Each number is 128 + 24 x the weight over its row's rms, rounded and kept within 0 to 255. Layers, rows and columns count from 0. Numbers have three digits each. The size before them is the row's rms in percent of the matrix's.

# up: layer 8 MLP up, 704x256, rms 0.129, rows 42-59, columns 0-255
# down: layer 8 MLP down (transposed), 704x256, rms 0.122, rows 42-59, columns 0-255
# gate: layer 8 MLP gate, 704x256, rms 0.124, rows 43-60, columns 0-255
up42 096:136186123157138155131127132144127153160167149125114111137113124082117126108156174149130136123098125144124119116130124097147160076115137126132113147095135145137120095127148094130106119192168139117175122106160134121131122167120152162138119114130107121139098149188121145190157155135131109125082125106088139137120108143134118104104159157135117106096126109069108152080086160121088160079135126136095107116143157136147143090109154111116136177112113103129143095144149110158115146150138082121102110118137143118141098140094146104126095133092155096149122119142122116133136150107135169107088091118185128127135138139116173109187143107147137130098135115151136122103114135171155128175127139141101129120142132118181111134154144111167157120134084110091123128080145108155135083121151104
down42 102:135151148170141127133097082138092144161159168114113097120150135114094113124103134129146100095112138126147115165103104173159113112161127111146123104130136141125107142109120144123120113157140138131169130195143153031124105166117130190127143115153088172104126155114138113152129125130111089131097133125094124160140134131118103113130139146116100130123123105116152187068117151113114149090139155148139081130142122124150108101105165149128135163156134095129122111140174118125132128135163128106093134096113109119125111125136133097167143168126101174116114134127098122146110120170137136108120144137132132141135159190140144085131132156116116138175171161091122097097151106124168150145076125122112158148152144143158146115138116166136181117106108107086122169120101133142146145111124113
gate43 096:142160121127123105133146130127133151139150103112135117138147170137119125124167151113095141141170131123131107100143135147131163104162167111101126115092106135107145100141111118139081125143086121102141140092081125148094136130114125142118154104122116108148145118135169125155155102111087174121079120130090152119168184117134085139136086138122153102091095183118101076146097115149157122097194114098151166190161113125137096157135147128132151128159157115183142085128129138107145145136120108104110137137131139158118145163124131157145170117162144129132114095117148111148086135093110149115104143092121152137129113139142141123091179116171093136121120128124094145131125127107142106166106175150157150149129109107159140089143150158141167173111109119169143145132132102151124161154125095
up43 098:128149126085173107102062086148162090089121131072126112090143163129138160097128158131172076120125112170132171101104091145138160122100167109092122105124127134136101114080115097075124156062127152124121136133163117116109160069140134168116140137119107136143162157124112136125184109172126114136112080090120101147140137140128147109148135156127136104136123130131147135112104172123078116158116126097144153134159102127136140126124117108153073185156108112149135127165098142133130131111133129119138104108084145122095147151128118174113104126097135136112097107099120083125115132148107173112130118117159136109108157131145124139126112153132153100100131123098145103139122142141088122109093127109124150101126112155104124103124124135166128142106109135140062147108123118130118141125090117
down43 099:103101107103117091146109159109099148139077133106120127097132142081116145143095127160088145151161103157119141142117173129153108110130125113153105140091139150113136117112159126136104128126129078157127124117149132106157114109128141131151118123144129120119105160163144153087143103133142143143103147186145124119156125081127102143148124116096156138133080130161156122126102164126130118103193111063133149178111137144149147126143136128139143116102069111129149103188146079103136098155099175120135129132118157163100144131130113126126202150153152130152154091128114139176134138107081173062069112097141152105125127138079137111118122119164151141107118167156117167116128139116136110149138129146122139120137136134130161121147109142150143122132099108137125145120152155165166102097124117
gate44 094:067093150123131149146123130133152152138173141121145117140097147123141141105151122103109141147177092115157149123165149162146095138140143090147140157112122126117120135124158158145117103123155147088123161112148132145129152122134105097132146121111145125098118097136100167123142180124137125145109172163119122181150105158122135143149149096106121131135108130132127160114128111165140137163119118101150091134136087080094130158178135181098093143180070149134124115119117162151086128113152146113129165124149115141161164147126145169103139145155128132102134185129164189164128174118130108110168098126152138083129099092093123119107110103139105131113178086109110098131116143150129139131094138138131136141115139134125138118117100126153100173098115157081120159143123145118096186147119128
up44 092:125124080117127106119106151157140140216123142123156169090090105166179130137178135119131114099130153153113134182174150101134138136143118126142149095128089110117124097146170134130146157129126128110167128097117104096124129131151160093135117151083111088161141121125092101140144104170100123083120149126118117125139132116122140154160105114176151135094120125129153146114111098115098141126140153135146081085135141140132111090138140136153148121109154084110144139138135132115187123163103100162134123134129112080153086107147122164133111133131132147103119133136144099162144154095142127144141180131144097085145159142101137121114137131112103094146139114168124111121098171079123127112136131155075159166150125136113136155092153112146170129119118120134105071146129105117078129113125108
down44 098:115078120167106142136128141122099123146077121144086135084094066145156104171135128112162121152145141102116084096143114120112123065136104126124127124162111159091108168131132140110172133121098143167128043104141079141062173127131125156125085142146091137117129116143136143164134112144080159107124149094162151137117112160125135096116109135126141103131133098140134100090143140142123104139171112155111114135129141119117134127113147105194095119121122129159151117142131102118157118145141135161108151113133113114134127105117121113108103118092190112136114099129124105151156127108087133120124181128098110092160134122128179172113150142131115154152101118126118097123161127140119102115131084127153112147113113138136147125123147134163151142140150093138120133142145103141117071183130127
gate45 101:118118105132121127163136141105143171124083137117120152149104110165140131137126118173119110123131134153125166123123094107114133130165202114104122134130130131154173142089132120153113100118078169101107154147088135163118122121112151126133136089126093189166179137174119123116099138177190107104114118153128081122117163149186137147127135142152170115101148134123123142127154138153145107100122173140127115156154156120132162095097125174125161166114172094128130145125130166113097134177133126136173105149126153134142167149130136135119081130168139127127079162173126141119136138089127126097158137101135127110119127139147145100142130122134124149127107190124157091117184162159135136123142140138144147116118150142142137123125122184111123163151136145148145124143100126165160143147144121
up45 100:132132126140098145154155123171118129177139139157104145169134154095146058147157089132091123145137129143117123145132148142138123145165087150132114124115095144097127147128122132145128112110142126131134132132117119137112114167141111129173132110156109145119138174152137124155142149078113205118131144110127120108131100126167147139108149144130144133140103121139127125056139132177149083179084176137117134165136143115180127136111162129148099158138120147151143223100122152115102090139115111148073119123133165116144149125125093106159090105086161144136143163135131158157138130089109114152152124117127106148142108127116121159132153138092130104136130121110183161160118141115131117140177169134151132132106138131133109169141135145166113108086134138139162147160158130138161137111132155
down45 098:115102121178101115100097134167094136138128106113123139100137121206180155177143123105091131093140123121144104138170128135111102132150105114154100171135139118139153184067128132125107139149145128132154109134122094172119105106149154157104154105093115108144163106127139116128138124124111128145138141140123149127120099153158161150101146122146098096148125130135147093105097146134117136118157139123092121138139110141118130144105090144116141132131148142112146153102137168125098144131130095135110063120169140113097157103122135103109116093140160122119082139146148158112129096126150171185102166150103150111112178128118121119100177157101121123139134137153167158106110099149174136157108110108152133091079115133112153127100122100128093125115085102187151149129132122153156144106095090
gate46 106:094067124112149083087160114132159144118103153125098139129135126115096135136111136116101074119150130101174133120154133145121111142118092128098125117066111147100185103121176122095101119090149068124149156124154113145124131121088130123125104113158126123117099128098112103132134116112152117129075156173152149157149193111142111105124143138120122131121133109084128120143146112180110136152134176126159116169130128097104137124170127155140107152130137150093100172113155142156127123131138138146141137136126141166107156199148058146153108169122157117102158148139145124177116152118062115142144122090117163071138120141145118146146139109126123122124135105123143133178107137148154111124083127119143133119140162150127121126156154116141148105137127093152150127122114090129125103134105130
up46 101:095136109147132095141127102120163126129122123113169131129146119124137171136138136131129154141126104147083124151143108122146156115140132095124137132182120147115140127090082136116114133156135123098095113141128129103134137145119122164103133126098133143163142088128071118109119143125130116113193110096121130100126145163072124119124156135131141115149173153125127125164107127100141114096072153101150149128180115129127088095071111083115124123084134178146133158118154114118171107120119119081180104089130164131176156124128164124154157178136115152145099115120186145112156117129142097132113103115122102139140094135153175119081082125123125145122188112145129070114145138085168129173088118135155158113144113117112123139147139110138118158121125091154118130117154137125120085150145115
down46 095:150135134100139118129166148155116151118086156112145132076118130099097105131123151145125111120168155116149132142149141129117136117124164135091102124140124146137084092152155134130123126111115113149107116131122189137099149150188101124166090106130053155116118102106158089135118137132165146156142114106120144121139140078137107132145140094123134118134143100105144110105143108103105158116129120105107124115104135118123104117079163145078152151138130143168109152150083132174117146126124162130120150140134167157130132126145177124122188152163132128143165110097122138158108126125143104159146128084108112089107145107162147115193098155138137185097111098113098112093101121155144093138144169148145158084106125106127134102162102127191097117100157155155133131145111104116128139143120104
gate47 105:079109107152113114135109160121132147130114080142117124114137145154111112154118095148135125134106122142161114116131151118121125086163138117099112142135195110151120121167177134103124101146123131146146172159132132101137129151084117118155140132114145154094133146124120146162103101137104075131145156160133100104114129153153147094097154127081141091096103121116123111147132109109170148160143152147119078095130123092087197120128105108107131121116106092150127130179131158137115151120128128101142128125132088098105135121126117148102128131122111131101163123118071103107161102124161171161175117092105098113111132111163118115146154123130154105144110098170094110154101148146132106142130125129125155104137143144144067100150169128150118144101191143108115166105130175089143162087132155
up47 098:111116103111122098130122115115125102100125117142103147145121073098097134142124063144140118132103193141148123116116093156143137153117125135120161160153102091130129153161157109112142146134125127137153073184161162158164149113108123177125141092111155128122165120119131081161131146066136121108150149129077104128166135118148092139133121120143145165117106149106127142105176148133161135100135131085132143144106118158146165111109109108107151121143154139166084124103092150107181117144154140142119077121145096148159108093121127109111110117104133167092135122127114139154154106109153176134126137114116117155160087103110138158114142130123178086134133100101107107112127127157126121139150184130145138103112134103099139096152160105126142166076134160110124101142147168101119137103142144
down47 104:084109086120123087153088142135102165073164117120101129123082126127152076160108127091111113123136103132054130119148133112121140114147136107147117141126109116139143124133129163153101097159141120133095104115119134116125112108130104135113176106111101163105119128127131109144116140122193153156109145143059166182124111118086139118125129126093123110139096094113104112147150103156101123122136114075145116133107110129136113114175107132143092128125107141181155115114143127126138153087114139120072110123089133095092075110146130129163116123095101117122127162148117158157127125107155137086103138111149102090127137131084149129152115096093123127091087129116100103151164158148140099125128165151151113163144146150126108105128108119067128148132146106158109140080136129126164142144113134
gate48 100:169119121145110119106073141145173109114115106143101132123139107104139118115105105144118127122107144125141093127122125119117078095141123177163129131120160106130119136133124123100122103129141119168107124133182143151138130115121138121170111152090062133075160177123120132148156122112112144114105112152143146089101120127111109149168129110134135076130094147151157127130092121164178201102137135118104166134112138077137141173136137144162111141146139115102126144169121098120151130117106142149128142098131165107124107116121156122106107175109167180143085135131153143140149111116163160155154141141125150139132134142159145104130156138109156123137087121120105119151140131132168152051120100106085130112154137146093121131154124133114156154109099123109176183153161172112115116122172127
up48 100:130125117097130134137119117159106124139113051151115113087153098113129106119108097115137111134060121108106109108086140113102114127164138167147085161141145119118143104156143106131140140101112079125175116113147138135108104089101130094171120171152144153141134152170083097126116099134142101121117137126134119085154166181089131113171176133132154140132146112115138143114132152112074118096152120108083121079187154116114147113087141093128143159140109090066157109106117116144130117092142150141114102133136130104080128122112132096140106112152120156152127132106138128112151121136162104122171136108129126088160102118138146096123124132086168151125122137142102131136156143151104127139140118159137108127115066127129157102133079144149116121123090099120152110135144168126153143135156104
down48 100:058106115138136094105134130116125148138126122131091125101114133106141108121149138135112101103096120139090092140105094127136162100118134175095158105143142138140124117178115124093129128127108120137124132163144118170132122129128179205138128142118130132158151133149120109151133159135148115123102155109108119093178126136124135134121108136128128145139108111134099146126149162125104154166138134159101148152157130141103183090130111077129126125129079063078109125139113090137107148111117150101136090123122123135171112114085147087171171124134091164108138139150169102124159159184152133139108139134105149126138136110144167194116096125123140172110132144132099129108184115126125131172129159144165169141129121127115145141160182151147129114134141144111104138137117085153163152117087116
gate49 103:148112125183152129095132120125135142114126129158133162119099107143116129102102096087112131119136094119103112128124092146125098106104139132125117080119126089135123103124129116182135113107140105162121146111101113143130122127129081117146091146124109184160191098156096135122154158137130100159085098115117154148149133150126165121074109133097127159112088092165086107115140125154117117118158117171138102178101141137129122119087154055127113115131174109138165125102153108139130156169147113109114092112111098146124135156129118151117087120132128135142125131128122138122142148107124148142167144128148125115156136133141118145134122090166163125085151121101125111128163143128091115118167142132145133161188136136119199125146063100120107104106119092174162125133153130178130151153133157
up49 099:115157135084093100104133114156141088081114153124155110102129147132107109168113154172108155097135129135130141110179121141124176099098161119153131094158113143117091116116118157157106125128155092118163121135129134123152159100116159127105116115139118155108144100133162135119138164144102116146126120099182123157139111100131138148145134181154112151135083137132114150128103125146180124146106130161131123081122136140090151142115099143133131112153136148147119149128122133126115117146174134102130138112110149086084110146116118093124132148106177105109122088112121095100088153135106116075087131115139123147116127141122113102141088181139115125114163132151134115161120095122087147140102140147121111096163100139089103131148140096099058121131123094123107093103114075149062071126125162
down49 100:096096109167143135127136149109149144121135141113150127141140138119106086120122120152110143136141138133135142109125145142123163151119149060121127130144104126120121079158155136186090120152094128100140145128161115096149081167136143146105082123114112124128137177114184063088133123130107143121135147103138135166180137094134115143101158114123110121156133139121085117119160146138165112147162116133075101166145131100131134137149118132094168143137148106145154091176137139186150123092164147105131145068115072149116118163104142173124145108129115159157135097120161161162150124075099098138136099125126105135119138129149129118120128125127124119120129104130171095141100119101133130136141124141145143126156145073149122164124118131179122112131143138144123132160162098105061123128179141
gate50 098:134110141131130134146159151132144091125078127166116160116132200112147145105140134138150078148165142146140137136109141124107119128157106126125147151148184143193124122133115157130129084115167123129111145100089116129157141134122106123127080116122159131153181097113136142138106099148153144145112139123134128105138116121150082126105160145090124157125159156137118093164102136134116164136117152165128058179118123140117099060133115165139149084077135154088103144150103127109131131135169165150134134157110137146110129113130090165161099144124122110120109091120133133110107124119148113158098123131108101113110099125132143123112110143119150107129122124132069094124102118118153103117094107070093088104146136106150139149138127110133103164097142124128142080162143132062111166106128118
up50 096:119106129117147142149098134110151100120150163128104149146134146137150142135106092091154088129104090078116096102113158122079118153133110156087155119144096103162141133114154075171142090077140138116117128127119103131153126132170099122117117150170156115162121116125119129099133128084142132110138120154127127125190126116142118124132109085114106141116109091151144085131107140134103134133127151148169147129133117147153138114120127095148143138087129114117143151128134161135139122093123154108156087114210155160101136123136107138107095187114142175127178159159112133129124171144066128090134101111129156100133133116090143110112160161140155111144090096127086101141154133127135137134136168148121123113146110152164115139132094159093134129109177099124146109110094121096119106167079127
down50 101:098093100098145110155140125180097167135131151106123133118116145143100151114097134104128182135162107099133133106118138135130124160105052107131118156149132137146134160149134098115169139104106131128121125092121114152115129127106129100119106095135105102145093108103121123106130122149162111095125121118081134129161133134172143133121140160166118179180102138125146086144102140131064145122166178135143120134126136120132100103152127177117137175092139141152151160102108156134140125142135151141144117092152170147073106145145119129140163109145144154191163107155098092137130161123090126136147135134127126097140159135079114103130149133136125116136106094135135103156126089190192101163146152113163119105116134148148130138129149117113109189119153123146114142116150160109165138152125125
gate51 097:137098115159120098115093124165124135125129155194127111123152157111127142122154090120140097152102115162096112146128101100145095151129130117123114168145123158101126125148104104162178135149111143114100082096122136147144129145156138144145119080113107113153126121119171124111163108090124122114126124126115145090115156105103114161113150160101110125089133161147131150130172126132112142111139179163128097065111149121139143101146120131085170115110127134155099167119117142158121116129135148116147133054091065137114102092140168157140069159128134128120117143134171136117149123139153127109121110143158102165079131123165110103142125125114118174123105109143112150108093128111121142089176127146172089128161110110103130137067129144150116120152134130120116125141164132141140152076170123
up51 097:135112147118167127126113129155121144116163148121094092114140098145124133131135127102155145140094103123112145124113131138128155149122127125134160132163129125158138139136154103129095083119090156164143129149157074160163104134115119096114156074096111146144136123150153123129128117102149123102142146153107149142137088156213119144103138117145143114090136129164090166146147113125114122109155126098104141130110101141117121150131155116097102111171088080103071163161133164180130073118108135145116135117091129086100126126103176148161121158131127144106121127159158121182155127163155149099077144150130148115144130113166100122100123073092136105129088094114131104112132091130130112100122091145147114165168149111135134080119097136101100151141088128141109136129119128111162159129093122
down51 099:136132122152133123144177096116171149148110127092149095134119107155113090115103165145100126118117123083152133148147135122145124107095115147103183149134124109074128179094131144094122136112154126196155179121121115145109126130106098125143102204120110102123155085143120137117133169121109144140142111089139157145131111169134177114141141157118133155110121121117100090119119124111178106135162100114125118146166138104154153125152123073131096085161117138144087135141103128106100133145118124161155137145189098145167138151112124095097128117158121133127155118156138110142127129115105104165141143114119133130177123082117101140126133163133112096137171147112139123096167132088140097144071152089108151113156117111124104131162146154107115117148091135132115136143076135134158132147098135
gate52 103:156146107151106111117174142118117170108138109142142133131144135105092157133136156120102134111125134122139092137110132132171094116141100140139162168159163125165129107113118123118108168071157122166145075111123124085104095103150098155182118152161128154096126153137111128107093134114136123161130114106159152098128143123127134097161116117144137170151118070108130123168150120141092155125143146146115116127128138134143165141122091129135120120090149149123149105171122101137147078088140123116125122112176164177096119085109125097116087139151130133162067117137153132164106121081119114128124112102108135185135095147103131131116096128099159146159095123067125087145123150136152128093126120099129128141121138145145126137139151167122150127114087141115140090183122148114143166095153079
up52 110:143113128150097158133123094134157145114151146146094121135099088127170112109153133117163112146138131159155154054147136105098128134169154100113136162087130147083132080132130112111126108203119095126128104153082144100130153173125120130121103145116112111117144119138154171133068147136120120136119120149136151100138107131139134137142156141132176126133127147141146182118106135080115125167097096093156097124136159130147153132076164123145149156111110129111147141122064134156106107120118168121118103105116170131150137102137123188112103107094135104094155116145119109099108144133130132096174116113147107097096129147148135148148097113125138116107136126137107146115168129167108119117144129099155117110106147056127144127132174125100123161104158095124152157092108109106090113138118124
down52 108:130133101151110129136121159136104146118154126142107142156094121136128092118127135117122131163098112142104140092186118120104133123134169137118135144089149119116139122146112106149133117157155128138186092130076122184130143187094087126126095097094113105159144150133120181135090093109169144068119135134120146151114131147111175100148142134155137099107134155121157124145114142094144152177133116141127140120146159125106117094126103133156104160109102155135131115111114168121092112129107144121128153126118124170140147077182132135157130118110123119125154156130149082098164117162102132088133083087134145084133134129118120134125110178126122093130130148074140165094155115181089125128154161103163128149124153138137133166125100140164142138112146135108087187133122154096150128112103155
gate53 101:175143128132139144122124120119140130154124123069115131135147134112103115155168149100099120145127108130146188153129137117107120114098121198096110119174142122125115103146154123120155119158141105168190131090124131115097110143142118139123153108163153131112081105148121140153125097123146153142157164093084145083134131161099138102128122118130098144108128144119061115151084125088093132126120146134150153117148127112164140181180128166166128142118173108117121145124152082119132119124156126174144088112119157126105122139109082111113123144122174128134136116108100129125185133140095137171149137102121116135110138150128154114073166139132124118124108119107095124120105087120151082134171170148128135128114135128130143150116122145160144136098135150121089090111140086096149148116131058
up53 099:156146120146130165131161094121150137126157138110120177140146130115118089167104145137115132145147138127114129145132111114115138128164159131125132146102121149095154160137125131152090156131078138071111157113128098159099085137175120108142136105100110094083165143100113115096109107109136139125095171145133109134132094149116176130174134113093143102138154080087102098142158137132118098156137119104119116136155167111162157130161118136122107128128149147132148160148161127132086175123123150110159165115123109080115145145106108106143124156172118067107120142166114140124142103147144146167096104154118101172120118089130106158116131105106145095161104135113119148105141141122160115079139104140152113141172123139110088081122111147128148151079094120147122101092103141148199131130114124
down53 100:130124134150109155140148135134164159132130141153116169120092152119141147102107146136183138138141126135175132104148134125129093115129110104137161152099103127136162130117131107119150140158127125134193130170110171133204123091150100132085105101110102134105151128104115105132149146121109146111102104171135116134116138138111158109163135106121116098162160148119137145134172142114128147129122125125148104133084145128133150114148153125158126176089130130119119083113110104121134111146094163153140103162158082091131136144115127137114138149160112167078108097153114142101098142142101106122091105133124142095131101142134103148149161131139147187090169140150198137105159049127113176154109131142128150127146117163079147134109159111166083134156133118109153144170122129133104113147120127
gate54 103:133147139118118139122157142125115140081145129116145116099110120134160123126129131152098129129120131152162123156185156090146128114107145106107121142128143091130098159117095141112125090217131122099155131139151102132114106115139157084054114110142143164115156071152106157140108141142108122133102096107103153107171150104147198131131084188161159153136130129128113130122092137137163094135153145129119107133123156105160096117106132132147143149120062145142107109117153081109112151131132112109100120148120120147145120116181091166115118156100163125114105125093103117122146165113179145108092137118100115091150140140148149162107142150117098122138160113129123128124156147116105121152149106149097146109133113132117188166124082136120083084140117138125127124144129118121095136116147097
up54 099:083155081211105130181139122102144130105095126159144142147133141132131103128129098132124135139132134141125115179164078115152121131042153123128143109107133136164135140114130116106091142111127125109167159104149112135088125161077117126147124143108179126135107124119099104151155140118147148118144122147146111201157162149152115152122069110096166116140121134157154171156134120156122078113120119138143160133104135130132096129159098097129147095177163108110149163081123094119163082126156133103151111132128125140096138113105110111106141148126144106099148107096143112142130137110092151123123152144139103144159127133132124141129098159146137108101137122110143117127125144108110123127147113113103125114096174145119136113137131153115113139123075145140165085138145104066102078139111115
down54 100:101157110136105089109174143130113113151122156079141129190117187112139125160138105109107107134118145098119137116124089130145103181161113163141123148156169137118124131128145106110109103105113117171140168139091106171148123137133118163094142113117140103126139125095125109105152089124109107153151190111130087144131148152117124094058125138141093090124074159079127141152116093134108149124068126181104163143164142153144134130147129106131108091137130110125129120123124121130129119091134111089123092149146162138147101126131157097149125106125122117127168103120130144150149125136134113168135141144130131108153154136132113164127124126151142103118128113081146130113114110155146123115081164097179075098097110158103106113120156142177153111107127138110182120172132133139150126160132129
gate55 101:133153156173107114121095111131136099124128156116163130156089127124156099152083135207121070118114168142153141163140116070117101145173141118146137176161166173145146140117111152104122117128160092143095135129163148152149113144132142129136172086126155105113160114167116125125141179084149119125101124136119115143133131144111136114110092145101151112125102139155101111138156138151121093140184153126155137147112115147119155094171124138108136142157131136128099146168118161118117151153123097142120135128146113115153122127151098113145145143129128135093145129131136111122087122128157147146115138121109131097123139129136171115119105142103138151126141113150160130156140142112172149134184113134184112070164128140139162118180172116136101156102107145106124158089115099172175129087105156
up55 102:151100114139133144132126124139101146123139129148178117124143087164109131147135078099126113194115164113160131128146184146180123111104138155120099119106103139082146121125132116119071142127161115134123160121134144143139142110099129152136140146159169141139113139146101130135176147165121131153178155178150139144174120108111130108171104100133176135163139138158131138108128127165124085166108151148128146153136114086138141114148098163148095162093091101108136145112156110177160126114119135138150125099126141146123130146168125106132109136136114136134177171115164126166145118144122141096118159145103161116110175081122166122116123145135140145150119134094155114071086127143168113108148149072099150122146146146142102095103154129138105129111137102148150154071115122125119114165130139
down55 104:091147165144147108120128160143107136109107155117150138129195108147124161096136102089113162141126127111092148128168141185152117127124098093137128143160164132132133127098116124149138136122131133172163163112098126120111124107105127136131133166122093086146112142150127109084184100102125127150115136146161177103131156123129130087136153148126133108107146101098135131116112096078137105126126112145111129139121123095114151129111147152141121172083090122148129121104143131135163105125153105109120127063121130169103117105190158125117138089155132142134132138079154130109166131182123058099101140118124144129102149139117123116095139151128110165160086150132182106117124147149105095114129132117084173125140123130089134177085143154107126108127117128118173124118124121118147069153124106
gate56 087:108136065136122118148157100133131092132156113110150167140105121164063103120139138154131145115145113126068101114126139107083125151188109096147146141116164158127183128139143099170116181152144151094127158124121148088110153124138162118095104129093124100139115163169132120145152124133135131117139159076116113154165163121144124135141124139130138136100137162119106120154153082140135117121133140160176147083145111146098086128152149121129124127102132105162091159124118117170100165122097114126140166153155127124135177142139138147141132133119165122124121153117097152148152157111126144127131170149157154161156135136062140113077140114130117144120156075118124151153117134142091156141140091111127174129093134132125121144103100145134158141147147114150150131132141153142102152095174086
up56 088:112123085133076150140142076136089080116134125110088117116109127155125115127112119136138114121148122064149116130174138120118112128150167192130160153143166099119102131141103123126124079186108106126149146134141101139145145117157161131131172137129145133157109154168108146118142146145163197098134130109113111134193147149147148100119110120106173137110152162098126121098137092120127094103162114150105112158155126101115115164140115093139135127110121117131112114170159128121119158097100100150120156111142098078133147128105150122072145116167151124128153091093095171126129121131128134142101139139129153135145146122106149137104135107157102139115157150131177166139141105106172124126153115076110108167107156129100087123153128159118169116118086122127159112098162120122120157124136123
down56 090:162084112128096163134154110148151131134184108181136141142108143143118136116108120107100128127111138119152105109147138158163116131104169135111099155079109054126145128097179083129136165127105154138117127109101133194105137136138118142113157143116126107123127135079121094077130120149112161132163158116158188130104121113125132143121132094103105086104121124131109056171132117133119181140133135101112092148149138096114114099087115100136137122115137119140112147121123151125094120111108114130144108118160119074118060137118107121113117125145101143140157114118122153131100141153119143161127118148097126135160105122129140138141102131159105151119122103104159127146130113072080093138106136111127084132095114126099118110174151132146160160185129114099139086125122106126154113092107137
gate57 100:103127100135136106112118141127092135118101089148150129142121114109172153096100093118105161130073157106155113084151114103127112144131137084143118125142178148153121101126144115127181058127048150132131145110157099130156130160116128113119122113105114127132113115117151119157111147158152096109088128098145135099127128123133115148149123107140139140140109181113099126132135130158137149119106128127085115117130162138128139140196091160162109124137119133128090160144115152127126194179152093118142101106138106100122098120119177150138115140131130093127135135130171105095096176153120179136178162103097093117102135112109124131078128093101092137114124122112105122100164114124114126111126142125111133089099164135133130137160105125085145112142130116139115084113124061125160114126122134
up57 113:108101133121142144151095123113138111124143118091147100097105103110110137102175125147115138129097113148120161136137168116135140190136174135163127161124163119155148073140124119132127135121129114116138163159107148115126116066117070153127151125113139144161134116130149124132138133115135135136122082059149123142136102111154184154113141130122107111182129147161113080132148129127111121108103115183158142160137116162125134147088155150142113109182096145105072172129153120137155112185119134108154128116105103118163178139169113130136088156125153120128115128137156120134110171103129163121137107109129116124085151101119106123121101125154093140161139147079153137094157085116123120102082099113131116142150102115140168131158108146096102138162130143155105093122124109174154142128113150
down57 111:083123094080111065112122135152109098115109176119203131132129107106146109095152110154083095095174152147100160117098168106110163156061148140108114110133183120163129096120103168122170123122132118161099073166116126138121131166117131157112117110153153157126157135146140100129132141136131115136072121140140147116160108121088139134080132148124117126120150110134158132159116150140159132130126097115130147097160083140121122118178104165142109104133121133096103160142120162111145154132136151122133133136150109118103133138109120125170139139124151169135180088113120109154153155129106126132114122158134124132088110107147113161117143096108100134135108128091167125145141148124095130128146176164117166127157168140146117151148129153094147107151136129161147148135140113146115134099097170
gate58 098:167125094134126126125116137120141123120106110127186119135092113169111139143144140117115148169124137136150138144086114135116109132145112149162163117120149126101124110138122155153176136106074155139118153133134131113150147140126100113114123143160132122116100159154180095112109110120136126115163113105107113145137136108167122125125107139183141152133130106095145126136139131122140128129100063163125123091113105123125120134108124118114133119138104151162124150127120138142079190133198152147110159163127130093158119126145122099110116068135117142109153104146167102148183144137120111109136112172159152172145123123123122154110137149169081148138091116090085097126109173083136140133153152115140165106172093110165146147132192105096134163128135114136088098127097124118173149128192147
up58 099:117099110152122119132107156110177115128117135096112096105167098142150115104178137119163158078165178147090157200149160153118109116103141152171083097152142124109105106123146117127147143130137151112142127111172126128088120117130117109125108116110143104113156093056155116109115112101130100124133129099122104094084116130123153087128134132116143096124126148155147130099157106112118137159111166079141127111155151124113146091116146144148161119118109120181117151133170168083169127116130129121093164067142137119101159146126122103138126128109129122110146134112123078101120160134129140133105150129107168082135144111136102137155135156146129139118154130125134108159126084124159140084167130129144124146123123148120132126104089150114113138100114133115121148172141101098125110113082052
down58 100:141124120131114144124115123098131085113158107118125130158087129129137140135123165119126120145130133109132155133105119121131151135140136154150198136143116137162115129076144089104101100098109106180148155133096121119110130124129115123093095109135127148130118095079158139137174149119103046112137094157112108139096123142140124124125123103078123162160105114106140132116131132126130124153119120150105163126145131102111127126158147099124136145119118093079089163139152121135121077089109114088102122124094154141129148151100134089115100135099164138116114127150166151101103143132152109089157134130150129118185186129096145171107146130109101123139103113084125100152108069125122119133152175103133150132127133138079123079104091120120160139194129145156119110109158121120155118118064164
gate59 103:162156101168127097137142120142131124092144128124090140123130143120110129106126114135134120084157149078136153131102132101136134109120117182106103137152175099119143132105156148116152136130120114099098184133115140135136139146130084131108164139102141134104141140166104124142107173146136139151110138110118113134105143091154135124119110153139114146133125149112116092150138164134134176143132133110137122152105152132137110131159102098136112144149114155162119148132093110156095157156089036142132185148183125142112112179094140123108151095137150073124111147134126146113140156138161125113128151141133106130150141130132071143104130104126118173116116172152147080131128073158145127133162126140125115134117174144093149175102100147130144108115177114112094149114085064080115115103118156
up59 104:112120108096117109149111143148132129145188121145152101119146150142124127118147148120155134104121120142118141119130115123142127107118130108125130129132154129100132160090099160114134138159139157162134069159111139122102136162125130124112119147102130104140119116100121105144120122124161141104119166156109113137146128124115154092084139110079121133157117127143089098174160129088153116193188112142094199127142116154130175112175111128168128153119132113132159181115131170125102129152094147121103109168127067140132163172130130129137130111124126156156136128101098153125142090125155210105097121161132118124111132109186117109138137153132198132129126096114131160138130106090108156135073150139165145131129095155132133155126128153139136105157102120088155150147111093103123147119132086
down59 103:134097145110177163149109083114113134116161130142139120130098117099098141106163131126170115102128129133107090106193157142132145135157117098139109090134129160091133102161143116178138130142116142083136110153079154113155122087132140124126138124118137135142115184137093164144122135129154216088105134111144163125105110142125142117117125159096133137156126161151077134135141111154148150139150138103111152139157186117125145113126146129155120073121115092109081138122115107129125123129135119143175109142111141105142160120149111138127092089158155131140134178130144121159110101114115128127150142169149083154150176136177121136113146116112122106126167154104098101120119143149143132187132117081107122126146076124161107115125144161109131151136113125118109173149178156107111159129138131
gate60 101:153087126146126118136117098100112142144184189182102113143151134097097143134112141148115135172143170087149149121117117120117138126107135141125091152135148130128156095124138198128159113096139174153132111116168152098148101115090103152089126129095104129114101153147136100123124143130131171119124159155139123105104159140159128129131161102111162166066151129124116121129114124148131107108134124126129107134116110123107157138174183132140108131124099120140159127145149175194186135112107114104142141130131140144178115149135095138100105151132138071130130137101103167149079156170114149156172094163113147131133148125154125100182155162107139126128095169105126140161128136152106123151139175161116146155119124135120095155131130084130125109121130165116118128148137119134125132119153092